Part of a small language model's weights.
Size: 6 heads of 32, MLP 640 GeGLU.
Training: a variant of Muon for these matrices, 229M tokens, 3490 steps.
Each number is 128 + 24 x the weight over its row's rms, rounded and kept within 0 to 255. Layers, rows and columns count from 0. The size above them is the row's rms in percent of the matrix's.

# layer 8 MLP down, 192x640, rms 0.0446, rows 0-75, columns 160-199
size [ 96  98  96  91  96  96 104 105 103 100  95 104 140 101  99  99  99  95  97  95 101  94 100 100  98 100 102 106  99  98 102  96 104  95 102 103  98  98  96 100  96  97 101  94 104  99  98  96  94 105 106 103  97  98  97 102  99 101  97  98  92  97 101  98  95 112 104 103 102  99  96  97 103 104  97 100]
[[ 81 109 151 177 112 135 180 117  88 136 122  99 125 113  97 143 124 134  97 136 164 102  96 142 159 139 175 121 151 117 107 107 105 122 131 130 146 155 123 119]
 [100 120 130 136 115 120 101 127 131 138 131  98 154 104 112 120 136 104 134 153  91 133 122 117 124 117 114 129 100 142  96 129 122 120 123 110 124 148  98 131]
 [144 104 122 152 140 113 127 186  92 122 101 145 143 128 130 167 149 102 156 158 140 143  80 126 101 142 146  91 123 116 107 104 127 119 168 163 123 131 154 101]
 [111 136 150 126 126 166 122 123 163 121 142  90 121 122 149 133 143 141 148 141 152 154 118 123 158 136 130 149 163 140 129 136 119 105 161 114 114 141  93 132]
 [147 106 165 164  91  97 128  93 119 131 147 121 142 119 124 129 140 130 157 127 127  82 108 146  99 139 119 163 140 134 119  96 116 153  85 101  87 124 144 122]
 [134 118 116 125 129 117 105 150 109 137 104  92  89 161 143 109 111 102  86 119 116 127  78  87 102 110 120 112 118 115 130 149 119 127 143 127 179 147 146 117]
 [118 160 168  88  89 108 117  99 137  98 170 101 105 148 154 115 127 171 132 129 141 159 100 145 133 123 130 124 104  87 124 142 115 103 137 113  93 158 182 160]
 [138 110 175 107 146 142  80 122 121 145 101 139 115 144 131 112 139  95 131 112 129 136 123 126 131 135 159 139 116 103 151 123 131 139 134 126 108 134  96 124]
 [116 134 113 150 109 135 123 118 130  95 132 109 166  53 150 149 119 152 124 143 154 135 136 113 112 147 131 120 146  74 161 124 125  98 123 123  75 123 139 140]
 [160 146 142  96 149 140 143 108 147  98 173 128 106 135  95  95 136 116 118 118 152 153 100 132 127 156  81 159 126  93 160 119 144 145 123 143 164 117 105 133]
 [132  90  72 171 109 149 114 135 108 167 115 123 127 140 151 170 141 103 177 183 130 121 109 145 162  94 128 108 125 115 110 119 123 143 173 119 129  97 162 145]
 [172 116 137  86  87 125 112 148 146 161 130  46 145  89 141 126 142 114  79  92 138 101 153 145 163 110 121 145 145 122 139 166 102 128 134 147 147 114 119 134]
 [138 119 126 154 129 120 134 123  78 102 129 120  95 156 139 156 119 101 118 102 120 132 118 132  85 154 121 115 131 155 174 149 142 118 118 131 150 100 115 126]
 [103 120 118 151 147 149 163 129 129 174 149 133 134 100  92 112 116 109 138 146 130 146 124 110  96 146 127 121 143 170 107  95 124 154 141 161  71 117  96  83]
 [100 136 156 136 124 129 129 150 123 193  95 107 187 148  72 122 180 119 147 167 144 102 102 124 166 156 130 129 135  83 109 111 110 164 135 114 110 107  87 140]
 [120  95 168 143  97 133 157 100 128 115 128 131 129 146 128 144 111 169 138 130  66 142 105 106 121 139 125 163 145 128 136 116 103  82 154 111 146 137  79 101]
 [114 150 140 155 115  88 149 133  90 129  92 197 121 161 142 137 117 133 164 108 153 122 104 153 168 138 123 144 179 110 142 131 104 147 110 119 147 115 131  99]
 [193 105 152 127 131 128 115 142 119 115 154 163 115 129 124 119 104 140 150 194 131 111 145 132 118 131 111 105 151 149 135 140 128 134 123  78 125 101 148 158]
 [146  90 113 124 115 117 153 123 102 136 112 122 149 158 153 140 113 109 111 117 160 114 134 145 147 107  94 169 113 152 133 172 118 112 166 149 177  89 139 115]
 [115 122 112 156  94 135 119 129 133 124 125 113 159 102 180 154 101 160  92 107 140 122 118 123 138 128 136 133 137 123 157 114 126 143 136 104 146 105 129 146]
 [145 182 114 128 101 129 174 119 160 162 118 125 165 111 122 164 126  92 144 141 113  95 133 145 165  78 105 156 140 110 179 169 170 113 142 115 106 126 107 146]
 [ 98  97 141 123 117 139 150 129 113 164 108 133 127 100  99 162 133 113 156 131 134 180  76 162  98 142 146 127 163 157 120 115 143 171 125 153  85 119 151 152]
 [154 120 138 139  87 143 107 161 102 124  76 121 136 160 121 110 103 129 111 144 106 129 134 128 119 177 156 139 122 125 148 106 169 148 100 106 108 117 133 146]
 [131 120 165 117  96 115  78 100 129 106 133 125 115 108 106 167 112 154 103 152  49 134  54 132 168 112 152 129 148  48 153 107 129 134 108  55  90  67 124 136]
 [ 83 131 117 100  97 125  95 129 138 137 139 181 149 147 191 124 157 121 153 100 118 136 154  89 101 174 104 126 128 142 132 114 145 129 129 161 159 165 127 134]
 [183 123 128 118 132 133 133 110  76 129  95 116 140 144 115 192 117 124 138 149 171 126 121 138 136 140 161 116 173 171 102 103  94 100 137  87 125 146  91 159]
 [127  81 146 118 128 126 138 126 156 139 152 131 127 102 110 130 152  85  88 154 107 113 134 150 163 137 110 133 197 159 172 135 166 139 145 139 137 180 100 128]
 [149 134 130 122  85 135 135 121 136 118 132 122 114 154 146 106 135  91  99 154  95 104 131 119 174 149 126 103 125 105 115 140 108 129 148 139 173 150 145 136]
 [ 81 117 111 130 126 141 147  91 101 142 115 108 127 145 137 131 141 159 100 143 137 134 134  81 162 142 120 106 183 120 121 143 117 122  92 147 142  99 136 126]
 [ 99 132 164  88 102 137 133 141 136 172 136 112 131 139 141 161 191 176 117 155 150 164 126  89 132 104 117 111 112  79 144 112 163 102 142 117  90 168 123 162]
 [146 130 138 141 148 121 136 100 139 145 133 105  78 152 113 183 169 142 145 108 131 104 106 155 150 150 139 158  99 175 168 161  68 120 175 127 137 157 118  85]
 [131 150 150  93 115 137 145 136 107 114 101  89 151 128 101 141 148 161  67 170 143 160 143 125  96 147 127 121 125 113 116 131 121 135 100 109 111 114  98 116]
 [143 173 138 150 187 133  96 117 145 128 121 125 125 136 138  98 116 109 113 121 152 137 172 115 116 143 119 114 135 129  95 118 101 126 126  87 131 146 114 131]
 [119 134 101 147 120  99 179 124 134 133 139 102 163 121 105 160 108 144 133  95 117  78 115  79 115 131 136 115 123  94 110 116 135 127  89 152 152 106 121  92]
 [120 153 180 149 112 169 108  91 145 139 108  91 148  75 136 120 116 132 150 115 161 154 175 128  87 113 150 113 126 124 148 121 149  60  98 131 125 126 149 115]
 [163  80 153 151 125 134 148 111 106 143 115 118  99  93 109 111 100 125 134 116  90 119 130 143 147 111 100 136 119 121  87 124 153 122 121  97 130 130 148  94]
 [112 153  80 146  94 170 104 133  91 107 131 104 126  91 116 121 121 137 139 117 104 132 116 123 119 133 118 151 154  81 148 125 118 103 109 158 131 171 150  89]
 [132 114 134 134 135  97 115 113 116 127 148 167 116 111 126 129 132 114  73  89 154 147  92 145  81 144 127 166 120 123 114 155 150 139 178 124 108 128 127 109]
 [102 121  93 134 186 171 139 181 145 158 103 165  91 103 119 154 102 120 153  75 151  76 132 116 120 143 172  79  56  90 159 145 108 165 161 143 136 125 148 103]
 [165 104 106 101 141 110 118 106 134 150 116 140 142 153 133 131 151 110 128 146  91  88 142  86 147 124 126 155  89 137 105 117 133 135  88 119 114 119  99  87]
 [ 97 139  89 131 133 123 138 135 148 128 130 154 142 111 140 116 167 113 102 122 135 125  85  89 123 140 140 205 123 122 110 120  91 165 137  98 124 110  96 154]
 [105 132 133 159 163 101 156 144 147 133 141 166 138 112 102 107 124  87 154  97 128  85 125 114 116  63 112 139  83  92  88 182 153  80 149 101 152 161 120 107]
 [ 84 126 182 154 152 171 162 149 125 120 148 127 128 150 130 123 120 149  98 128  93 158 128 116 116 144 130 127 133 114 153 143 138 116 104 104 148 142 112 134]
 [122 138 153 141 168 129 118  99 156 146 124 114 124 163 135 129 104 123 142 100 109 112 133 147 142 138 102 152 106 153 110 162 137 104 111 123 109  91 111  82]
 [141 141 142 131 139 149 124 136 124 162 135 151 145 114 115 139 130  67 116 146 132 127 133 131 113 178 153 108 141 135 154 163 103  99  85 129 116 134 120 138]
 [143 120 146 114 115  99 108 175 152 142 150  92 141 121 139 111 159 120 128 121 132 170 146 149 132 140 126 126 135 171 138 110  63 137 117  75 128 133  96  90]
 [ 99 115 133 189 107 112 127 144 189 171 152  84  97 150 127 147 128 139 109 130 170 166 110 141  85 141 109  80 103 135 118 118 132 145 152 104  65 169 124 150]
 [122 108 162 162 147 144 123 143 141  99 145 109 161 149 113  85 123 111 126 106 124 145 159 153 148 142 103 147 127  97 147 219 185 121  94  84  94 165 111 134]
 [148 135 179 135 162 100 131  75 113 142  98 132 167 160 110 120  96 135 111 119 113 134 137 135 108 115  90 161 111 138  93 137 143 126 126 144 144 127 129 163]
 [ 95 141 167 115 144 109 169 136 113 200 165  66 182 124 110  92 140 104 100 166 137 133 154 162 130 135 124 181  92 103 117 101 127 128 137 133 113 130  81  95]
 [ 92 147 109  97 123 148 109 196 105  91 152  70 157 128 144 158 173 117 118 140 160 135 120  77 121 116 155 144 182 138 129 116 118 101 163 138 118 130 161 144]
 [140  99 109 131 137 131 189 175 100 135 119 114 126 126 134 111 162 132 137 169 154  94 162 112 135 134 132 167 104 136 135 112 170 130 116 131 164 104  96 135]
 [141 109 182 111 134 148 121  86 136 122 153 179 152 145 127 131  64 155 147  96  94 141  99 150 163 111  54 100 103  86 136 129 116 114 143 106 119 126 153 115]
 [140  90 108  99 146 149 129 151 108 126  98 134 126 124 149 125 107 101 124 138 156 123 149 122 138 102 157 141 145 135 119 123  95 132  85 158 122 170 130 116]
 [181 131 129  70 137 140 122 135 146 156  96 138 143 156 114 148 123 105 128  94 106 136 124 130 189 108  92 126 140  90 140 122 107 151 163 114 121 142 116 112]
 [129 115 158 136 138 107 121 123  91 158 112 135 136 104 131 157 108  95 115 111  75 130 101 123 121 162 126 109 123 128 103 128 141  83 122 102 101 127 141 150]
 [157 125 147  73 118 101 145  86 142  88 112 108  84 151 122 100 136 182 127 117 135 135 151 120  71 134 150 124 123 111 124 116 169  87 135 135  84 122 138 167]
 [170 127  86 148 116 179  78 142 135 144 109 102 111 136 135 125 138 149 166 125 101 155 102 181 105 109 172 104 147 185 113 100 112 137 161 151 143  95 113 113]
 [120 111 117 136  73 105 147 111 143 130 143 107 113 150 134 155 152 110 148 138 125 123 123 127 143 132 119 123 120 122 114 105 131 105 161 199 126 123  92 144]
 [ 96 137 136 114 158 117 134 125  89 113 140 136 128 124 123 110 122 107 122  81 129 174 136  91 138 112 134 127 133 156 113 122  93 135 150 134 125 119 139 136]
 [101 114 116 127 125 161  79 123 136 105 122 138 148 109 153 179 138 156 114 133 165 130 121 147 129 101 102  98 144 109 112 136 110 121 155 127 137 112 115  92]
 [105 115 142  81 133 138 150 117  98  92 123 187 137 107  92 103 172 152 122 161 120 148 131 136 137 125 121 134 108 123 117 147 126 151 160  94 141 121  97 132]
 [141 122 118 103 146 121 105 128 128 123 149 145 162 134 128 149 124 161  89 161 131 202 111  95 129 178 106 119  95 104 110  83 142 144 143 124  99  71 125 158]
 [125  96 124 125 100 109 145 137 155 151  99  85 165  89 151 137 102 153 118 124 108 186 151 165 124 107 164 131 150 149 118 122 137 136 126 158 111 125 158 129]
 [127 130 130 118 153 124 140 150 153 147 120 100 142 156 112  93 107 111 157 139 143 136 149 102  99  89  91 144 126 139 115 138 154 179 120 145 103 181 153 114]
 [150 101 129  75 130 130 130 131 125 121 132 111 139  99 160 111 110  89 155 110 104 100 115 159 160 129 103 147 109 114 119 109 115 159 113 131 127 117 113 131]
 [135 147 121 112 159 148  86 106 137 131 101 101  95 148 118 118 158 146  79 115 121 118 133 158 136 134 136 176 135 121 130  83  79 105 143 129 108 119 131 161]
 [121 126 109 111 155 145 166  73 123 121 107 119 131 137 121 135 133 125 127 161 166 170 129  77 146 142 110 127 109 140 129  91 128 106 169 111 121 141 172  89]
 [139  82 145  92 185 151 130 131 127 102 140 147 105 144 119 103 135 128  87 157 116 121 133  79 178 127 110 106 137 127 115 120 140 159 144 146 120 146 141 148]
 [ 79 106 119 123 138 119 121 110 101 165 133 125 117 176 119 121  93 122 121 107 111 112 128 119  98 131 130 110 117 154 123 117 125 142 121 104 125 100 164 115]
 [145 118 116 137 177  94 147 159 132 108 154 138 165 155 129 115 169 135 158 134 168 162 142 158 135 140 101  65 143 158 142 156 148 134 113 125 134  84 125  95]
 [149 125  92 159 125 146 137  88  93 151 134 127 178 158 145 107 103 157 119 130 128 161 125 110 133 134 100 127 150 142 150 143  98 146 138 131  88 142 134 139]
 [151 125  87  98 166 145 146 118 123 164 139 116 134 134 121 121 132 117 144 108 165 121 126 104 112 117  90 124 105 111 111 109 133 144 132 142 103 132  92 124]
 [ 77  96  96 161  94 124 127 141 147 148 120 132 176 151 121 136 112 146 128 122 189  96 107 100 131 161 105 120  85 123 120 124 142 106 122 122 114 164 110  84]
 [119 131 167 168 110 115 131 115 141 195  95 127 165 152 145 116 158  95 122 171 128 111 128 157 127 123 120 143 136 133 143 137 120 134 144 134 151 151 159 130]
 [157 129 117 134 156 189 131 100 104 126 145 148 126 151 108 116 131 129 138 140 156  83 143 112 130 143  63 126 132  89 139 169 174 136 137 131 178 121 179 151]]